Each number is 500 + 25 x the weight over the matrix's rms, rounded and kept within 0 to 999. Layers, rows and columns count from 0. Numbers have three digits each.

# up: layer 3 MLP up, 2048x512, rms 0.0665, rows 536-588, columns 128-255
# down: layer 3 MLP down (transposed), 2048x512, rms 0.0915, rows 536-587, columns 128-255
up536:489438513529461451513524498495521503478506511524515481518494545507517553543492523461463477484462493459513504489506479511494495463482492545468489467450489509486512522495501457450516497487514464516516520486484553495512490493521542477483485538457515486473542490475484492472501497480489531480482547451520467512471495491546497482518489565490530535520525496454499512486532453474496495503461
down536:467504506489524521562475504482499524474483474449495530511523517491507482490498455505513492454511485507500525517495507524490506514507487477512548548506513518499497470476526471535496526505447491477490507521457496520488505490498514482482508472495503531493479481510519506511522499498525495547528484497490508498523482486498485480512523457496469470459482499514499475492472477495470498542507
up537:501529507506525512514545484463460498572528450483495507533464516534508531527506482488521559467549480461494473475498503554470477492501546474531510519501519497440552499496433553502491474498496525499509488513507505537508498485462470439526535535457494476480430474504481476491519526524517565513505511554495504494498515501532497534483485493545511531498508534498520495478454504493483482541512
down537:448494489504511482552521559486463506466488492502475484519523533503507481440486466496503524445498484519489522470512517489531479551551493456513507494495480502522541509515453575476505527545459510477460451498490530472535550533451449489499502519452504473515493505514511481465477496498535518525485575517499505507512521522531512519492499459544523498536503497500515457500456502512470472548490
up538:463507522459498492518504557505484571496525466489510500476491527495508518498470504468469511520523490499499502498520478497500523486527538513535469491473504532520511498494486504493497501489552549484476490513484541516542489487506522454515504490544487478520480492512508497452532506534516545474503486528495530488516510487504475495484465529519495497460516522509525483493484529552514496477485
down538:519520493501492468510513531501530547497505513499450471499500506449507493515531505504543532481496467524494491508528476531494495492500487480533546502530480492487497486550489477488489553512481529491542496514497518501485505485518484515482482515484466501493468516521537451534509497510471510458505470543492469476531473518505506509482505475478455484524481508514459495478476474480534488511503
up539:489537537457501479523466526498495512503499466471487466509453484485496562433438500493501472461512493495525501505538519530515481450482481548508514531504471509501494483508486516533499517507510530496462487528480494470474473508474512518457482513525558497471482500519498513528497468507468461451512486526518514507496508504522503515546484444520464485534448464481501515488436489512522513448506
down539:536485507477496526458475515504532487503433522501484488496498532491540485510519455522482497472472503502517514473483499527466470475513490476483485489499489509473484513488511523500488506529502501512504525486540482482515462505555463519501509515507491503526508477533485495525510501465522480416476514521514481486504543511466521554501523516475497521497475502469548505503516484503523515470515
up540:458470479522525548523504481430466523459482490486455500454525468517543483547560500470579498476543485514493519474474475508516490530495523550517538441556539504543499486449466544491486477552453533536479529509516506548515471517504469514524482528548429490510564482480531454542523427500494466496499539507549471531497505525520544541533494545547527536530504498495441514498503531542443512506493
down540:488448449509562515541489414474517504520481518493490457497512439577488486458503485524516578498528483520445497474500476502551533508501559506541465403504518502485533500481476507501483521510487564510494501485497489526568495480501426525535471508463551489496448543492503439493508500465510530523501550537493505456525532493435520505521537522466505499496480478453502493514458542498483462527564
up541:504458536471485501503483554568520509481489456472472471502509515521482509528534504473504466482522481474467510469487502510498517522437510525505475487540547507533469469470499509454518494510517500508472456482485509501483521514512514464534506459479505520524514515487518474485503508496477519504498515495525492532498541454508521514515499493528519479538549503533528487489538485512525497548471
down541:492445499463460531465516512515482472494494503483486485484548500497542503514487519533518474510522522523490519521502494544494505504525504491536544493487492478498483477560494491486502517467491492516516533509511492514510476493536486532505503494502459510462481526493465514508501496489493455503487507504510498437500495504518490518470507499500499509527496514466510487444483498489461488498476
up542:536493511447493481513549456512503499465497530515477490484487525448528498534512484513509503509478506479550494483456501530508522477452468487513509500508502469499463533503491532509548515492504485488507497484522507465500509517539500499469537482510489475499509493511494536517474525524519516556513511503489494443501515499533440475467461513516501501480543500488497490490518497501485518489489
down542:508462541496496545494534511460539490521478517439483500480513487471508463522537470470503465459451490515478472502513552522494496496508480483510508491508493492497443514498493520497493465476501548516489495520537476491504509495496511525468537501498480523482545491520498549502532447501467545495512457524490457479520533480503499514463488512478494512510437470565498512526545506518508506461510
up543:519510487510463493493473541490512501478494473521500482518515529477534506515483514495467492514447505496507493478509486480526484482499489486477485495522498475481521505472522493455513496530518499523519520472517507489492526517494494501527498505487453483507480515459494555489508496484487505513515509501543501484525503462514512564508496499492523474484506470542505519498500460501514521516507
down543:493505501511490503535465486470496511481506510517520513486502466527478517498490520443494535511495521488503467493525519491493483496513549515495494542525481518467491487524488514477518482469520483506499486521498514500479486499531502475540464506547522517493511481548516539494466521485505458528539526496478451520496479450522480520458484498476471460490462525523490511490504529515486522513508
up544:500518471540567466496521531513495514479500521504517514495456496490481516496501482480496507454502515538534520505509458532500506486505482503495473510508542512481473497488531501462497485517495514520498458495501484513451506491484483480490469493535496480519461525455518498478500497518491520484509492474548516533510525509503517491518479534476516490481508504486492463549451473509498471520494
down544:497481462494505501501519497510501502514503481477507486476499507506524481535549543491516530495543512498485487509490522469534507496492501495488504481468533494473530533494474505509497499517505533490537506509524494512492489518511498497535480515488503481453488490486501510534513501513508521506533486496496507505470496495501567516465494525517478495485501466499513507516475495522497486478498
up545:482543495520537507550473497474477516468496499491462479523481511525505501474445483498470548504514502506470476449512469507466502478495489516548538542493476484526524511516479539523472467485512529491495488528481500535477503515498491479473529461523476512484507575527506464513486492508530499483481489541483484452487522476497506468514555438504510499459526479495466477527524504497509452489512
down545:546524469482546513485504505491492503500495539483443471484514520488461481479490475439521514455545476446490477478500526496485495487525524519521500489507490471498517497509471506523581492508496504490466486492459472463459445503563558494467471494483481502511533505493533474529495542504506495502482489503511478487519469489458552484487526485470452497492505541500497479446546475483495504553518
up546:510508551515514550507516493492487482532436490499489499489480544495502516477492470533509507464445455525481493497488521495493490481469525558512496509526502503530472485476441502538452514425524449514508521500480454534464510465544495507522502496516475516509472494491526481541507517472481490496495511506537485511525497488519522516498482505494510510498551461488507520512485565526473476470499
down546:478490484507506511495508469494508474501492526531501482473490539527448495527540489545490500493479526484481474490463485503496500506483542512527443503469525486530497515487477496493493483479518502495509488503513471484502533529545463525544491515483489531496487491483482520484518510483523499540510523494464448486511513476463494491477492497490504519511501454480491513493528489501478465464498
up547:460508548505537487510506503509507466520515489491503460560480514491510504489502507441498496511533479473474529504457494487478528544497510532464473493483510487456520496517484489516510465495484501476542520487478493476525505484528463524520507460471481506502559525472483460475467472521487494448500495541500495505513451519535505536516473497522475464507484496483466446493488525493517528505511
down547:488510503519464557515520504486497493495530484466472470504482478516518510510479528449514482478487481503518545524491467497502511510521501474501488511490491521503502492506505530490478471515538485513564543482515513503534521477519485504494489515499533503491524475497511493505504496471463516507528507498544461540532515517486532552460484495485515496486517472481524462528493542476513475549516
up548:554483475548502471509540524453501455496494511457450532493554544536457508505515493554513509497529521486527501513485508545485531474482465451452486492487478497548483485488487535525452494520517456509539472506500519496510514484471466504515474519478499486482514503504500526497495467457492493534496483479479489491481520491516509523483464482539531480487478537482502480478498482497555502476485
down548:467473517481507508556466503503504522538496533479529509479525511530530526545533531474506503506459496494481452502482517481516476489486457475504497508502447474507497472498523498502509528496509487503496488488537535518519508454565495491530518521557503547555470474497498524492501511466518509465509454518547496496506528554493491516538489511477484499483449505477531484472557500492494442499489
up549:450474476495505502490487479512476452489489492486504497488448468498493481496480531508454533542545492505501495519517490502535454472472485510477484528541488518473508499533477486514473521482498525502504503436493479497476517480484498495473487502499512506546498510498492462471496510468511482477493520494518532470501499533476496470485511496493475471512514482534483511519513514520460533472482
down549:509484496520525539504497510494505523523520532499548496486518496491477523503531492503496496469500470502518506493489504488515518553483473523552520483461507502471515531493535505492497482488486474490475500504505501500513507504506520497510509475493469462485487513475538539501491539505512488483494466480498472531504455485523512486500491502528510537514515506497482491475506481469519475511447
up550:482521483490538495490522488483501446476476489480493475549501522519485526496527514491515477507508455515506506520503513552493521538474500534465496499506477505523504495464508527474475508483540547497484488552535491490492509470517505474458529487529493509458542481511480502507502460480490479511500455490513504496504499490475482491536546497516494546503478474471465494493532493490523481515521
down550:469495486484564522500553498488503487477502492557478499485466456506485484505468526504476516505481512511527528528543487498485477467491500506487520507518478472508488494448485466524497458471452520514525484527503498443482496510487499501457487468517489499464526501533478525511506526553499504517463509464492485541523454479489463500516469479495549474450489468530533522535502502513569482516464
up551:521503507534514468535473459509532549479493493461473473466455497436487512501494499494564498471566476478465480520493546487493450532472533493495479506491500532534508501508495501551510509492523478509472495476442509517516471496490505462498452474516464507496477495453515488496488496502497512512502510466489529464541523504466488515517512512470474506467493520531495497512529495541553517505528
down551:508463532489513525504519505508500528505531506497515500476472519514501512506489548531511512518529469468477471499467516492531487517473534489525520487505500501466513521497518491503479510481504474530484531498500511524525495510495525476487474503454485478473485469483503509520471434487491495505488499527510490497482509470506483495505511467471509533506514531531535504494477503490478524488519
up552:503492525489468508478476474496532488484474505499446551491526553517470499467508483539526488554467465445508482488526558498497464488487531531534494520518498497499481534468524520497478504515500470484494512513510517499466489519456515499531505497447469495442494552516517498503488502506533490452476490447466473500489528484517523472497528511447481486483505467521498465537491451538506506473517
down552:507486463548518517504501477547418529503519495492534507528486536501512469489521536511505482505491530478516470498467493530466512497509468527547515497502476486547498499530494450514514473481500527543474475489511482517505491477498516473495498464471474575504477509521482484517513456493496471519459486510506523501478478511504530468516499459478498481529465514501521487494542454493483523489521
up553:489534517482524519504482512512474525486523506530438496471479509526488461519503478500500505519528459458476530510525511490530471486453484467514523536497472499484473494510484471511490512516528463461516482457527470564441479543506507532475486473514492494482478572529459516493523520505514504519504525505494548493515494495528484524552492496498532461538500486503503464462473488554513487490514
down553:521530511461532502540517482514511471491463521489541499547508502519500491551493439492508523489487519511519480522484525491497537496503498496484487514505536523521512507464522449515521501471494473512553525548465528449545510477472483449483571499506508492463520487502507470522512481514480482514465498501461476483484504506500504521493492476520499466524513458490494494512530499502502508497519
up554:540490469488525494490481566511511560472510483489496462478502486494497501521546511506518444445517499495524470499506485500540514476507452444499543504490444486515514482489464543538513522487474476460459516513455546485480470466472519492509511524473470493515532478494518511482507508497536516525495543490518521447503503500531501487538479482535532469478546485494526493514500471444509498493464
down554:466505499496539491473489503498536491503531488459524464522534502510484539477493499477443480482495517491538500521511494534479574471481445475490497529498488514476516507544519522474516527550491487475476478510490553501535506491521503532481454483508524501538496519490505534486522448524500453483518472509509527498510540527506461457477506507518473510512490481507540504467526486515480461498548
up555:496511502476506520483474510497538494514477485483485516528465435518496485491509504497435499519475505512473447494496475532512469506530484481524499434546461467530466487523516527523452490509506533513518511495517491537504500506482502487508500513528466530529525561519494495546508469549499474514468488512575464492515517516507488521493499504513500520497532529512477454467518466495517499467499
down555:517499510527473495491472511459476518464504458511545499477499444538479549470475458483473477439538487538457526511507540517548485505490475472532517487441456516482521502520558506524530497515537485497518523496549489512512498498532480475498502471525529490483478519477509552489459465503475481550490488494554494515471493502514522510502530503505478502480541514501502504467466519485499467483477
up556:557535452457447501494506507560519494485526528530510559456521508533498474574478507520461488473492512528544536525497512520496511538461521499495449526481516511525467521521432507484484467507538510562470577464468538507458487492470524541508487485468482510485538458513511524505479468491510506503473434440490410504487512521518517506493513541496480499477490487509467500542456448487496476518492
down556:476509476488448516482511513523432525456567566515489516482509500444489532485477576497487534485562533432546446502505564443451518541513478545455553534504517515507501489498487467511565508492521509495493540485550484543494502516501487479478523505513476569513479490514488488544453504476540470481485488434481503523478534536515518451513507499519516506521508476509458488520501487505505481503479
up557:494486485469508501514482467509506529481470498535524491477535468496528500502486521494471436558492436504504532502498496570531477510477479508451449520464458497543490466509530500516503507498488505536439501481501480531489475533497495526478494468514525517488479525508485486456469513543455502517494497553500489493462492473480515530489517495519505514474485496522486441513524467491499541513514
down557:494474469519462514506522481518499466563440497563526507500517493486514480545456518539490461509480480465555524479491478490483519481496514488530460523486486488498460442570486475502495534498525505511527474506510512504489491481496507508500491522521479534472495505497478474492422532532526540495476497508447466494539500537449511492504516495514505481465446471516507511522484499507507522466466
up558:501532511477510494524519499489539480529529496494498533516476469563488511502536524499485482475527483527501494480527472473515505468501535499532476515505494481502476522528517476501507492522516542507514475515518549482493498506447461526537507463508513490541546527489459515519496504464521491504492454505515441516489501518523438487409531497495504488484534493550504464536488490508500514525546
down558:488516506492536545502503475532527469499526468473472507500478537486522465442494509482518502486488544515507545495460490509504482552491516511505453481494537483510471496434482526483493509523507562492483527472511520462526525503480484484481491467505476509495529497499511480492498515528491517530470504505473479508504436481490511468523503550503447529498490507520489486456487519455500495493502
up559:487496513520463474492529509501521502518529503557509493516504494484535493546529475515493511472472489506502515530467490522504496515500494489489520464520571511525535476485512508498495502470525501528468485460507524543487493485506468510531459469495502520507441471503466466543518524518510506499490475511506515469520465491482462520481485506500500444492516479495535474491466507483524501573445
down559:482469517497503514495472491530494511485534512468515498501497547487508498512509534506444495463485564495515499510511520502515486509515517509479514495483511470496462513496481526514493511505465497491503521466493534476495483468480495479500478529496512457470495523505486457521490488518489494552513505518513524515531463536480478508531500506493514538504501559500483502521510471531510504519524
up560:571486498512519467467482497474506515473489478476529479521521508495573470529509530484489492462506481487497491473529495539507491535508464535487518472513527511477485527482496512502495560510512500518527484483523514509501540515509489494480452497529523485502521513529467514458514484503537495514486510531507500505483506530457486489512518513502487459515503524507481493497505508498508480483508
down560:527488465512516514514505495541460477512494530501504533525482486474506528483518508497463507526489443498510530494507523497535496471479499478513499490487447514513530445496507519502523521541474493531471506506482506532517506535547526495482484520542474488523542517508436504541510533495502480513475560469480485489498462492518530452543526500494502462531482469506475480519569558496484482500536
up561:488490514516498448492539543479514522536554490510481482513488512498503502501487488493531512536441524488483515465484488515480472468543480492464499481485523510509486513496508505480544471487504496505546474527520539541475515500511498497442455495504472534480518512510472500505486522529513480476501527519473472479472501510463508480478509507533518459480475529496490515510456520496507485473515
down561:547495507543497452459504515484503496496524504503531483513480485522498534488468517454515553493523472523492481441521527492487524526497460486494475476516513498485507453474495507528504499482512514507492528452446506474476488470516491508514463484476459521481494509464492539493526457541488549468495514481495481491524453489468503457490518516501537518515526471476493528504492522535512503483492
up562:491509509513524449505502472552490511526551471502485494471479500481538548506525523491534465501480486520513475469496473471489505441495484496514517507506501476469479543475495524530544481484509448519517505494484517505501469509554503506519494540506509516523524500527533470478520444521488498510507501483521546527424532510508494520545515506471487500535516488523479518489524443478526468502526
down562:473521527500530511482473482469475453533463484497485545517479476568493475482542472474461489490502571485561475516447510485532503489472508517497472523476544467507475523476502519542503514496480534522508501513487505482477511505499547522526528481505490521503499527498530521514540475482520544492509510480454468524514504463538526494549496501481544507485461513497481520511499472521437487478491
up563:492498528470501553542520523490526534480485497474474489540507497509501490488550482509502472510483510496509518524507507475527553525487471539461540519455530516486521493475511520477514486491474470518503477509527477528541555492527449506518451531463490511471512468463508471527484532471510529451474495489497476468482505516468465494501540527516525530515513536482484532527501503534536494471520
down563:501474492526482476494496482491498478445477501489512469477482482495451484484480494497494533518483466491493480504516512449503485526500488477476512519501464507520501497493465470520475536465512475519506485515478456492511483502472476517480486505485473562474521510507490506531513531499485488488531470506527487499493483485490456490486507506528484495504502501499442500535503542462493494505478
up564:511469518512461488511496514442511492550509521496498469498523488505473492495508492481490568471515481518503493500480509500518497529542483550482474463527499492494508496464468516549496488484482472516478502495512525529491459517502499512555529499521525500480505519520498493485519528459472495494511485461541455487514501508475506503499471487478509517488459497507489537520546476528473546495476
down564:501493495499485477502514501517534483488505518507462486457476507467536475465491488486531511520509463474505481486506529522510492502487492516487527506491515488482502529476498499475482445497507541511507535507488500554518465531471486521529505528529529501488511493502536458478482434505514465531482418486501520497497516529476481498474487514482493478451500495498520483512487517447511485484515
up565:496541466511510456471512477503484508477518508523476523547537533474467466500540575508492516470489488494496556559539470571494504511517484462519508514493559518545508498452517503521508509496503522485468473471441489489544537496518481472499510525481522500519518458496486489443522515531499499486493443464523523457506509464479462475532497480505463554504523512470547476542526528524483554488465
down565:476487487509512515528515527522518449481487507538500547501512467501487489438464483473508486505515492485511465514516490493502517503510499457538512484531512526499481514531504500499488511517514425500501516485510478468433487503530526529462491535482538467509483508488508527548482523481525472531508530447523494505486461545504519506524517514525489504510518478505495495468506468483496533476558
up566:513507480491522482463504471464437472560496509549503494539486508516516480437527491488519503531523504497487507519487513518536502508508478529520497503526482484496514521482455475498494522533508497504504473518485456516528477508491499481489485488454501518536493535512493507504508508524500494465485536462530523504504535474489498494498490496497549508505499463478508492487496503487514469530515
down566:486489537483480497474494474522494513509495476543493512463563475476501472514525536479554519477519508468476515487473482517472520498481479519534524469514454474555549480497511519488478502486494507540530468508497490521512507495506503518479482489470463490499520478514479495498507487521554532512446499468497480489484483526467502499487483491510548513510500480516504513504522495520485472482483
up567:514507468476489502482558492461552483504497484525521483458535532498510488491475541470501484505550529482452470495529521504492492481528497544525509481490488499483479524508513496512477507455493492481518447506443513496486460498477497497511546447521542495535529537495467485496538487507531515517518501442487492508511516484521521487507498491557517497495526529504495493490456510497504471497508
down567:488487547549519534518487465492461503486500511482530509509512507454511523500482512511530470473490506495467439515494522512556457451506503516473531480476532514473472535505493479517479488497500467497450578504561486485517459483462496500526484545523481486552466539523416511471501474505491515493518474528511521543467462530525530517457478517454528478510508493512432508474474500498543515550501
up568:497519493499539490493464477483488491405458501455544502507486490486525505553488523438476482500537508501485471491497516511529474536510485498497499480540507541487503509549475526537508512549495520467504516528479461500519512501507487509497473485492540501495484531528487455512510516493500472478545501478509495460529482526486528514559534468485498479517542502499541415482483442463503489489532
down568:520487511500498488447563550517453486509477525507416529507489486480513482495499500528467497505525508534464464533467522482511526501500470536495537494570472474486461478478470559461487505521497480541505447516525489505557499494492491498478496471490487493525492504472525483527524506527513492476507501471466474475550473502462513500511486470455529471493512505505482479553478472533512531506501
up569:488479513461498498495491489526498497499496485498507490514512480504480507485485504502507523511506487508507519506499481512521501526495476495503512536491497520486487502501505487494494512495503498497490509508504515480480516504508513506496496501504499474494496505490506505519493508492516514499499508501500505528488511473488495495496500518485497494493507503491485532493500496500485484499499
down569:514511512493490494499519496481493489496492515510484499509499507499495509489489508490499496491491498495504492494518495495505492494531497500496505495496513502500507514498498525498492515500517488510503518506538516515515487503487516508484497508512482513488502506509482501505500491491503504503485500508500497480524495524500508496498500485508453501501508478481503496493511504492509491519487
up570:492563515495429504534489487537489496489477544547475439488538492465503518508484454526507485530475496429477485485491516473498466513453537513545511516507518470506482469455507489523468559493515507470502482527472454528528535507483518473524467487525507508476432485527445505511450532516488516510564531461449503503492499487531486529491509463491481530528476502509508506520504496530525504551478
down570:503471473511536499462501497487519494483487525514513485480512519448507528504511513455468483509494493439528525467520506518540519516508471527518507525480480503473490471495493476488474503492502509529463492507551457485533484508470505505480453458440506454479509504519501522455517493514539439523542487498502470506485486476489537524502478475488527501539548510518472493525516459504513509512529
up571:528484523531488505487475529529519540506476486504460478448478462506498474486456489520477456437488477546493489532543518456538504513518503473492485516499527491518466507487449484504513487527481482508485503508480503492456504506483501504497530516454489503504476522536532447513501492479520505565514551533519468459521513544522529479448487505498506482465530506473487491507480505488550500495463
down571:497494497488515538474515499464468483485510489476517480497503488491531483489535501481534531514468465521442504470513484496519465496551508513500533506530482489519554473481483526524464502511497426492458501504508476513466508534499530487497474503488542519512511494475470522519497516468512500557498495483494462513474478469505490531522525495460536509490502482469514468501527512460506453484514
up572:517493498536518523488495490471559542484514492494520507483466500500493535506518513504489486455521505498528497474490520504491518491497442488497497454500504527499467526559481470517511510480502498551519525500486472528468516503465490488521504466458489485506484508499465497485457520485493491538459504535523524558488484494485461465488469529498513534459523498514522543480496504538505463482498
down572:519497467517471517511500496508482538494470466514500494481508521564517487497520513523507531527515479485504516459526517510473474488507488446481496488521508506497451512505534510480471429477465501446511549492483499528536467525520500525457497509524526550468505495504510520473520494495505497513507503519446506518495466509493507545472481490499478478518452533483541492483482509533502480527476
up573:502514451465465520510492468517482460465469508495456503522516452492487473476504479489475503510509499468564521513479477455488515539502513499509478493511446565488515467495533505478499470503533505511521508496519523464485504468523494484514497536520498490503528555493500516500490514472498556485509519465526495490541504521487537489521482450481488521520495468505492494505487512524523496517468
down573:514500489497564515535496497433531483542492473509530535484492470502506517516515464465492450545502504487534529475498450481473517471503503489483481526542486492492489510506482519504561459509507515468502517538512539493492441487475466457493551521489470468530515471545488513492480520481509475487507485486530533507542503477511498476483467457514508506516534508461527489461481500471506547489477
up574:496504507466490472477503538496492491504479507523510530500510484516533526486500479482502485456559516503542511513482478542488534493512515481453471512493466473540530489494483511514515507506519459531486501481456526516498517507499509465539490442482529521482501512527530497463455484518535520541524501486511491481503512489495455470483452456471512527519492502489521519519499478511472537480480
down574:509515490502490520572509515513527529517507491470495482500495475537490492535509498515509491483462520508449478514486524467517553537522472485533529523514527472475493502489552547498483499519483489514494455509536492518531453491482417509497524524445533483500509474493522485539506502448485512539488522549491511472492501512498506452512501505509534461535502470470506499515488512504516529476488
up575:496470475510495482431523465533496465461527491515502464525486545460494456469505503490498494487545542490501548536481468510490492507505492539482475494488485478479513494481503494495528526511517501530519482491533494500487570490486502458483461491537454503507533502504481474474529514480500509521524510486544537538485473553468531512522494468507460487525505490484465489518477518503455442488498
down575:510553520526520499529465504494554497509517486472516528486523478514493504530529496453475498457486505487478479468497491479508494500499459513505507507523507512510455484489487505484529490524498526476470514526532532500522502493461486519501519495445497473513515478523499480507512497523510491531472495499497507512494474516504543507518493522510581502507493524498536557514480516512496523528488
up576:464499515534480505468466495465506497489491465488505469473511505462489526508551539514527493492482519483519474474502451478432488474512523583476503517456487481507503499452535486508545510512440515507524509525474480490526516522547523553507498510511506498566496526461474511485503527534496518513496509499474474518482522499504496454490511498530497465523489505505571515521509497510495512459458
down576:501482466510516480524532539518529506534535498464487486477482534466527476523530482490501522477478446508500478476474522452509420499461512502464546509495491481473512465519479478504531522514527535503552499530505476494481531478499482490490459518494451460503516515542539492560490546518472495498524502476482523499521474510516472472490543461522515468514454521499535516544502519486510535474528
up577:414500476547537520496509379531541479576455511511499514497461493516533543535515508572507501474404471487471557490443488523442489493499484513487538550478504490522512455435551472560539467547498527551517581534492487495523497470464464526556447531495502519522462461486477455484521509588483528481445557459480524488527442541522508543532533491481523480534473490473501503545508499400536558455499
down577:476508506474545461483519504525458513489495562480493480464480475508516498441470431459496489528564507554532479430480461470501541499457475513511492482456557501522515476462558469600462463478529518491498546499440498451440487447463495489530498508551507533543490516445543504467520525479500541498475519479476514512466435499440466483467489479458494452520514510495435454507509499520442464520382
up578:484518498505470471518480460485499448497512468485473512528497482521505515494458457479495488464523450548503485489526469540510525470548545519509465503538503520475496481526511461509516502491500485541535460494484507541445497506522550537458495506493530505501495512487517436498502517506464560551528458510468479520495484470510538457467503507495495534471563522514488516488520525541459457476522
down578:549496494469505458508450465519505486521495530518511503490493544502503505497486518507477496477510487510540553475469459543485503521488519494494465455496458494499485528531524469522510484497514548502531549498489499511500472486537512516507510485517518505511529491475511492554520519487478487553510520533485479491557512479496530479487471527528477483488509466500495479488510510520495496492487
up579:491441430526520499484517534509509502499484487479493554478514552522499554522497469492509495559511479552476508538504476541547526532525480455552483500536487493558533496517460567480496511500465524497489511534493454498504470570474497537548493564507506505459465512494462495434488502518482534538542488531489502487528511533502486449492457509522475481516486521448510498493484467517515503532408
down579:522534478449504533480512503498488528469504511527509500493538521511498526468530471511539469548550443477500539483511480551485473536564480495544464468506460480516525571443473527489476510480508541455491461546468456487562503491536506519540496474494466511506423508477479501514510531527486472511528514499532512427505476518493500502482499497495455438455465528486444473475502491484507507483458
up580:490533483489489509478488500519493514510465472524531498509523506483507467482503522520489462496514453430523447464562512514513521509485504479462501459491478456500520500558497528548509474511504464499528500533491517540505440535529512485490520499497500488494510503489470515494483517520538500515508509444456449526552498508474463517518484505482548510498470487497489455527535531496496507498480
down580:507492527504478434528505474496523500456498485470512476487479457521466486492466518484503452492455485457497485543509548523535466518495492514484513509468494506482526505439489470486495530496476533517484478500500496535495504521489501491508491486500491527468492470502507484542500515466496548521529499500526506516505494501504538526472502466497472526481560528531510466487524496483505490501514
up581:424437456530480526496472470500475486508508547597525457478494504497494527500474493502456510507507470459496510468541484524523497506542495458450452503529512539477522525486449523523524509502489511522495507479525469498538496498514502484491514495501505513534513447489493466476434524472511490517491513478510546511542484486533458511496465553497492531484502498498557504502439550456517485516469
down581:473467495500489499454505491477473504512548570513506483475494531520543542525532539521522499488447536481535527467501537476503524508562515499510474525521501520487482465504485501549468546543524509486453564475495514486500457451494501500548440523481501481531512475520557491499427466546484473538483469425470541528529498512510507565485521501491528517525471547555506490502483515511505478463500
up582:507519515489486496510507522469490545450502501480513498527489485523527479528487494462473482486460480503486489486533525492492448482465503535494526507503481508543506539513547503490465504497483497531464508512464467457471444508487503485498453483444500482493483483511507498527489494525520481468487535493520495498513462517498478510513482482474525526455502505492474529498531465517532531485515
down582:479545534476506451500509481475478500486498536495497474503485499463455480480539505478538523522500526505452528493497526484519500466499488500509497488514481498511506526509484488488481507488480510526545550501489538507517483498488496504521475503450507480470513504508506507494529536471526513490537540485512517521493516530504535496543515533497500520501468515506500505530502531522479520511485
up583:513502512448463491455485505558554497543532536439544493470482518509478517472500510518498555487463448513509486515476510490483498484503457553491481505471509537564466506465508497490504514524509441507520477501524545492502519519455473540482503491524482504468518514499510466452492465452476509497491507522500531517498510538524516477493505518542486487493518538541500528488469497509491478496487
down583:506505501553442446555518577512491523530507520498514482485551521537548476510509443467515504510504487496473507523495462492520516528493518490516486516486464475533454524512547478499538507473472487492522489485467517489495527479502461517510488560492455488514525526443495514480506497511469524470450502498454529502481504495480517460524555503485497497531516493479538485509524475519488519499418
up584:458513531488477468491517539527488486489536485518483484501501528491493470551501488480484501548453506504525471475473490480483463551464487512503509481515508522502503516518518522471489526525487479527508489481509487465497525499488484487465475519534485507502507544458461494494515533458502472496482518497461509479469510499545535504518537484456501511529481477505509502519546510529482498528473
down584:518521448478457530524518507503500516470544477456467473474487549498458514475491480513508506482522443477553502483469506460478524482493534461509521506466504537489488506493515485493504532536513500524523527488510468510488475531548557492526509506508497496502511479508544500551510508527499518527523429504532498497526499549490507505561480493509498491507524469525432462534480476520512496480497
up585:475471505525488493488507519491482559519456541513491489494468492496535499476495536476536524518461491470517516491510484484450501468526467570493525506506475514448515492460469527479528496564532494523465495514505517520530450541475473487513492548463486487492509495526474542506503530520500494485507503475434521452493446495445506506494470476514512500460485494470456501499521514511489505511491
down585:546466516507528519489480504534475471471520509523526479508581515524538541501497470489505509497467456433481521438479542501506486530529587480509505485550502485497466507518462515512457474491501512507527513473512487521501499475475535491526505453467462511496425518482505496538492555475492486507470433511498535475496394505461528549481514549516455472518484535479491516493442522507452505544550
up586:509491520480473499465469509538490483530496508506518522509509514523521522512495491513510513465499484466523531469485531493496516489529485495498472494509498481518489471521484519510511495474500506485497502505470545477529505489494524505478497515481494480496517505462488512518493520490485538538473485523487482531522467519514516513521512498477532511541536503462455513502461530514495495478502
down586:467432511518475519497496497499492547498510502505504499489472492485508495577525514502492504517488511480505530471513531502483540530479504498494477508502467477522488471525495489531469499495529504499472507517503515506506509495482501510503515484486464516523529507490477521498507488482498492490536466517523479506514515459519495450501500473531505489481500492528491487499491502504497509463498
up587:521499525525474491465484476456518477532472521490502493522487465490463526517495505500483519469459464489463538506511483518512472510484500486548484514488503485485481484463511490505482477495498505524475484506531495478489489483500502519506490500502506498498450509494479475501515509498542494534486551490480499479483507493493510527494496506514494511508495449545482501509490514490530518487493
down587:500510468529499474476517567523528508488537488518499516505465490486446493512508481510488503503508517546544535501493468485527495492521502514498528503507487508491486496545518495488473490506496498487501477519514505529493495486496496531548476512498528485500518504455478534518532473533482493506453461482510457508482491492514509526525467487517486513538510493492501509468485500508519545487500
up588:441524515518529528503478488464468480465480529517509491502489467470510462535547490517462524489510439488480472488507514517482482515460482479475486499514485538482499466591475485488496524467520480499488526466524509496489521534493486537543505480505522524498548494475464483502494526539527502455529529458453532486537513487548568497466483508500493517475464506500531506508503518530524482492496